From a checkpoint of a small transformer trained on Wikipedia.
Architecture: LayerNorm before each block, biases, untied embeddings, attention and MLP in parallel.
Training: 589M tokens, 2245 steps.
Each number is 128 + 32 x the weight over its row's rms, rounded and kept within 0 to 255. Layers, rows and columns count from 0. The size above them is the row's rms in percent of the matrix's.

# layer 10 MLP up, 3072x384, rms 0.0704, rows 1385-1401, columns 0-95
size [ 85 105 111  91 108  94 112  99 106 107  87 104  95 103  92  93  90]
[[183  93 134 182 138 121 121 143 109 121 171 111 105 127  99  60 109 180 134  98  97  92 136 118 142 107 171 125 124 112 114 145 158 162 138 137 100 148 107 111 115 142 105 112 156 138 135 116 153  91 156 122 131 127 162  92 159 166 189  85 136 111 158 140 194 117 111  66 117 105 103 144 163 100 140 111 116  69 162 143 165  72  98  65 112  98  76 150  68 120  78 140  91 113 158 130]
 [118 109  82 130 140 151 154 135  92 158 153 166 113 115  98 105  89 166 164 142 155 143 179 103 137  97 191  93 133 170 101  79 144  84 170 141 138  90 122 157 123 121 147 118  63 129 130 157  82  63 102 137 112 117 159 129  66 106 167 109 152 105 164 108 128 165  86 128  84 135 158 196 142 131 144 140 171 190 140 133 137  92  97 117 149  99 128  94 175  94  81 129 101 131  98 135]
 [139 153 124  63 117 141 122 111 157  88 158 169 154 171 133 126 143 171 211 117 148  56 115 181 122 198 105 110 138 108 167 113 150 175  99 149 129 160 109 117 173  83 135 184 150 116 102  62 121 132 133 163 122  40 134 143 141 144 158 129 101 108 161 151  73 108 119  48 126 111 157 116 103 121  96 163 146 186  94 146  93 167 150 133 142 101 168 131 103 179 129 168 177  92 122 155]
 [111 149  91 171 103 124 125 125 113  67 102 138  73 146 156 122 143 152  96 124 115  76 100  65 168 154  97 145 136 158 153 108 172  99 183 118 102 133 116 141 151 101  93 169  96 177  76 100 107 155  98 150  83 151 158 114 128  87 164 123  83 123 127 133 159 130  80 146 135 127 146 178 115 122 152 139  85 113  88  90 127 144  91 183  99 113 106 135  83 205  90 120  70  92  94  66]
 [ 86 156  82  61 171 110 146 159 155 171 153 196 105 137 140  72  90 162 116 155  99 140 122 106 103 109 117 206 109 175 143 115  71 119 137 136 147 148  68 161 121 129 100 154 136 157 134 100 162  64 131 114  92 131 160 114  90 155  68 140 138 108 156  92 173 117 137 115 176 111 134 121 181  94 112 108  92 163 167 141 106 159 105 113 101 178 132 130  91 106  97 109 144 129  53 183]
 [117 109 125 134 119 138  96 140 183 158  82  88 114 113 139 169 148 131 153 131  75 171 107 127 106 142  95 129 131  75 141 117 187  97 135 189 130 103 112 186 168 207 129 123 144 119 134 173 188 194  97 144 151 153 127 109 122  96  74 170 112 149 134 140  93 129 173 129  99 182 125  70 133 170 132  98 109  85 184  69 177 132 148 132  78 116 132 147 100 154 148 112 126  93 128 120]
 [101 109 123 109 138 174 135 113 117  80 153 137  58  70 180  67 107 191 156 120 126 128 143  77 153 102 118  85 117 176 114 125 124 116 171  71 156 114  95  87 116 111 154  87  67 129  69 163 105 137  87 133 129 114 149 127 138 102 164 192  35 141 139 169 171 130 139  79 122 109 139 175  83  99  93  87 131 151  43 153 156 171 134 174 171  85 175  95 159 132 110 107  74 156 128 193]
 [ 42  98 146 113 128 192 190 125  96 145  98  91  90 181  81 150 115 129 104 113  85 144  85 109 136 138  99 159 150 194 145 132 182  96 166  99  74 111 125  96 127 102  96 130 120 114 138 146 147 111 143  77 122 123  99  88 120 147 142 101 113 101 160 145 126 161 172 158 149 192 119 140 121 111 119  75 117 149 111 128  68  83 138 173 136  80 172 156 153 146 173 178 143 112 104 156]
 [ 74 222  95 124  82 149 162 100 117  93 102 114 149 153 110 155 131 126 165 126 147 180 183  95  96 109 120 154 130 135 117 155 125 125 187 105  75  81 172  86 161 198 130  39 154 122 174 131 119 143  93 139 153 153 124 147 107  78 127 113 106 153 147 132 202 116 133  95 122 103 147 130 147  72 102  56 175  72  55 123 141 129 120 132 104 123  78 150 103 131  66 108  79 103 124 157]
 [114 133  89  94 156 127 132 135 148  80 117 135  86 150 163 141 131 170 142 101 121 125  85 146 170 178  85  94 106 103  97 113 140 157 103 115 161 132 121 102 146  85  86 124 144  94 158 120 100 135  77 142 151 108 138 202 176 156 175 150 119  90 142 136 117 109  95 189 142 156 147 153 184 122 109 109  99 141 119 121 125 157  87  99  79 133  88 186 148 161 130 157  46 118 158 117]
 [116 100 197 109 143 148 129 154 138 133 170 146 103 141 119  76 162 161 146 153 109 136 180 137  79 142 134 208 140 151 138 142  91 153 138 141 131 134 175 161  95 148 135 132 122 192 102  95 154 103 137 135 135 108 168 112 179  93 113 158 130 124 117 152 107 159 106  87 127 127 142  76 147 106 149  95  95 121 158 196 145  79 142 161  78 126 147  95 130  84 131  95 128 138  51 139]
 [132 147 174 152 103 140 140 147 156 106 149 108 113 177  54 181 110 113 103 161 111 145 114  59  89 138 142 127 157 111  97  90 147 116  71  77 155  90 121 119 189 113  77 164  82  96 141  90 101 177 138 135 188 108 149 142 116 125 118 148 174 160 149 114 152 139 118 140 163  84  95 107  97 159  93 145 159 135 141 160  50 138  95  83 188 100 135  94  55 145 129 152 112 143 115 139]
 [120 104 120 126 183 184  91  78 147 109 102 107 114 127  92 123 166 146 142 155 111 116 152  88  87 117 107  90 179 161 104 157 170 127 175 134  66 171 120 152 130 104 129 163  92  94 121 129  31 110 138  52 144 128 195 150 137  93 155 127  92 121  76 111 147 125 136 127 146  73 158 143 158 146 103  76 107  99  89  64 147 138  97 177 136 117  63 105 109  94 134 145  77 164 121 114]
 [128 176 162 140 113 197 169 154 133 211 168 111 189 133 148 223 117 116 137 154 150 126 125  84 116  87 158 169 148 119 114  83  77 108 140 166 137  83 162 162 149 134  90 109 145  69  99 127 137  93 120 142  88 108 154 147 188 220 186  85 129 145 141  95 164  95 125 162  31 140 127 105 113 137 119 150  67 153 116 122 131 120 180 133 111  97 146 122 108  82 153 182 163 173 130  81]
 [ 79 160  84 140 134 101 130 143 139  98 173 174  90 172 108 163  74 165 184 134  65 170 155 146 116  80  87  74 132 148 156 135 105  85 189 131 135 122 122  94 157 128 119  76  94 151 140  98 111 141 130 156 134 148 178 181 151 125 111 164  84 192 121 126 144  85 155  93 171  88 148 139 143 153  56  65 122  68 113 132 169 177 101 121  73 121  64 179 142 163  74 135 117 142 175  72]
 [ 66 117 150 180 148 151  95 164 123  81 148 109 100 100 125 159 148 103 119 100 175 195 120 111 207 144 141 155 130 134 216 141 105 116 125 165  92 124 110 172 107 191  85 146 187 197 171 154 120 101  69 180  90  68 152 156 100 126 100 101 166  31 144 141 165  76 141 146 148 111 100 133 137 165 171 132  88  79 112 117 146  92 140 160 170 138 117 124 115 136 120 150 161 137  85 177]
 [103 124 101 174 118 114 126 156 146 106 185  81 125 162 115 137 101 178 124  82 162 195  95 134 161 123 199  64 191  89 135 139 172  46  98 127 155  98  81  99 164 178  94 112 133  91 112 135 125 193  86 156 126  98 150 101 108 133 141 125 200  98 115 118 151 108  93 103  86  73 125 131 111 153 126 129 142 165 109  99 122 164  62 184 126 141 117  98 160 150 115  74 103 102 143 156]]
# layer 10 MLP down (transposed), 3072x384, rms 0.0674, rows 1385-1400, columns 0-95
size [ 91 101 104  89 108  97 104  97 106 106  90 100  96  99  99  92]
[[180  99 163 117 113 135 151 143 150 121 177 139  55 149 130 161  71 100 212 129 172 120 128  86 144  86  78 124  92 120  67 105  94 114 117  83 127 141 170 174  88  88 144 124 126 108 182  85 116 115 119 101 116 117 129 211 109 125  95  89 175 118 108 160  67 156  81 129 128  98 129 100 166  60 203 121 100 129 105 153 158 141 139 162 153 118 143 144  59 120  99 137 117 149 107 161]
 [ 78 135 118 136 138 154 168 129 147 150 109 117 162 114 154 114 143 169 170 146 162 142 123 195 105  96  97 167 182 217 113 172 110 100 123 136 148 111 113 159 149  92 141 111 154 105 122 134  91 123 188 127 121  99 146 140  86 126 115 177 150 114 212 131 123 127  82 126 139 198 130 102 174 127 152 139 121 109  97 209 159 111 122 105 151 112  93 151 140 153 144 151 126 158 133 131]
 [121 136 112 131 116 151 138 106 193 151 111  60 142  81 134 149 113 108 108 105 135 134 124 144 159 141 131  99 150 108 139 101  41 125 160 171 120 104 127 139 107 193 156 205 129 167  95 152 164  93 141 144 177 144 125 201  90 117 113 170  97 135 132 110 123 145 154 130 152 127 129 120 118  78 142 111  90 132 146 183 103  96 120 104 158  91 145 106 154 140 151  93  96 116 185 135]
 [181 166 149 114 168 117 195 143 134 183 128 126 164 147 105 155  75 146  31  99 149 113 125 169 137  94 176  96 127 145 149 137 136  92 108 108 139 107  67 134 205 153 122 157 104 108 153 100 117 120 103 130 100  85  86 125 149 151 147 126  77 156  96 129 115 159 163 120 168  84 125 117 138 119  97 113  45 147 185 223 148 126 122 166 172 125 125 117  84  65 167 113 139 178 111 143]
 [110 125 172 156 105  98 111  39 165 161  98 115 133 158 143 123 137 174  99 167  68 189 165  49 109  68 130 175  83  98 138 147 144  80 148 126 185 188 134 121 185 141 112  63 145 114 129 115 164 150 123 148 115  66 161 122  35 109 119  74 134 124 121 141 158 146 113  93 113 110 117 141 104  96 140 145 158 122 122 147 157  82  85 120 177 134 137 127  87 137 162 166 140 129 173 104]
 [187 148 138  86 158  95 121  90  97 107 138 125 124  89 149 120  89 134 123 113 160 153 119 149 158 176 144 121 191 195 151 157 100 170 118 160 104 171 162  73 133  84 130 167 123 127  60 104 135  95 218 179 119 118 142 185 120 152 153 161  96 139 108  85 184 140 162 162 154 108 162  77 117 114  89 184 149 123 181 123 129  54 118  92 123 128  82 116 115 136  68  51 150  72 142 148]
 [141 114 117 128 152  73 178  82 146 140 125 136  74 158 124 102  76 138  81  72 159 135  81 129 127 138 131  71 153 104 173  71 183 164 107 110 126 137 152 130 182 108 129 141 138 132 113 170 127 128  87  88 136 134 118 101  38  89  73 134 167 121 154 111 141 150 157 119 133 108 113  80  92 162  88 133 125  76 113 146 128 180 106 126 148 191 186 128 147 116 174  80 132 107 146 112]
 [111 148 120 123 144 131 129 136 134 118 109 142 153  87 136  97 142 158 147 105 168 119  98 121 169 142 124  63  81  54 104 155 112 159 129 140 156 130 138 150 142 152 111  81 116 118  96 175 123 112 153 156 142 251 154 144 103 169 127 184 165 148 196 104 113 126 115  70  96 177 116 145 151 124 110 127 178 158  65 123 195 131 122 106 140 123  92 164 123 124 149 111 115 160 117 119]
 [111 118 133 100 124 149 104 135 163 115 131 120 135  78 106  86 185  85 115  63 127 173  76 105  89 156 166  89 142 163 125 140 122  98  90  92 154 198 132 184 123 173 140  97  88 165 162 156 130 139 144 109  87 119 121 151 172 189 170 127  75 103 179 138 163 160 142 102 143 142 168 167 158 113 136 164 107  55 160 153 155 144  70  99 188  93 134 145 124 139  90  57 118 144 144 160]
 [144 117 109  93 165  76 124 197 147 138  85 135  87 141 121 120 136 119 152 124 102 171 109 153  72 185 121 119 131 117 132  29 158 124 112 120 128 125  99 108  52 123 138 127  91 129 113 116 113 180  95 129 124 136 156 156 127 144 144  85 145 118 113 123  75 115 135 181  74 113  90 114  85 163 189 132 162 128 156 149  83 199 113 103 110  97 180 138  67 114 136  81 130  99 138 115]
 [122 169 133 103  71 116 170 155  84 129 129 142 122  85 142 125 110 128 160 172 120 101 143 145 142 102 193  98 121 121 107  96 148 133  63 119 108 125 146 135  63  90 127 131 136 129 119 146 100 157  92 105 169 109 136  81 174 118 120 133 141 176 130  99 121  72 106 122 156 187 118 111 106  77  77 105 126 185  52 106  74 107  81  96 137 143 129  73 136  68 145 207 138  93 108 115]
 [124 166 126  80  73 119 122  80 143 120 139 166 163 164  55  94 100 124  74 159 147  96 130 121 188 146  61  92 176  91 180 147 145 101 137 138 120 118 146  97  63 171 120 107 113 139 111 131  79 112  94 180  45  59 126 109 101 119 133 107 175  98 168 105 111 199 152 132 121  93  87 109 101 116 141  62 128 108  92 126  97 151 112  69 107 156 160 125 122 108 199 131 147 123 164 109]
 [123 164 106 115 181  92 175 116 199 153 130 171 146 117 141 146  77 149 153 198 183 140  96 110 166 192 142 127 101  84 194 147 118 119 131 125 141  91 132 118  94 131 141  60 147 111 150 187 195 189 137 183  86 108  98 141  72 166 137 115 128 132 162  71 100 130 128 148 143 112 121  86 130 182 132  57 110 125 158 154 186 111 169 132 120 146  74 126 178 136 154 125 105 135 147 133]
 [168 132  56 123 166  93  81 118 115 109 169 121 107 101 123 134 163 125  88 141 182 138 165 159 154 139 129 155 174 148  93 139 118 124 136 179 109 127 129 117 131 163 154 115 121 160 103 100 205 201 131 125 191 147  95 118 131 143 121 118 140 122 123  97  80 162 160 158 107 154 124  92 150  57 111 145 148 179 138 168  87 139  93 166 138 140 172 169  76 136  97  94 163 116 160 125]
 [ 69 116  70 153 162 117 183 161 127 149 129 158 162 182 161 193 148  88 168 119 115 147 119 103  87 159 116 133 125  96  67 150 131 106 109 136 107  81 176  99 109 180 106 118 140 150 138  96  61 147 209 171 116 123 165 185 222 109 123 126  94 128 137 102 109 145 177 127 140 133 174 178 138  84 102 104 120  71 143 120 102 152 157 176 121 118  86  94 119 104 109  88  91 142 124 156]
 [119 138 153 131 124  80 169 143 191 120 163 173  91 132 136 106 168 151 102 158 110 148 161 176 161 145 138 135 161 150 115 133 143 172 108 119 118 148 145 107 184 134 143  96 159  51 126 127 162 127 132 118 110 144 115 116 135 140 150 218 132 184 126 175 173 133 161  66 141 114 132 156 169 133 114 109 104  87 128  97 110  86 148 115 103 153 133 150 144 145  89 108 119  96 133 142]]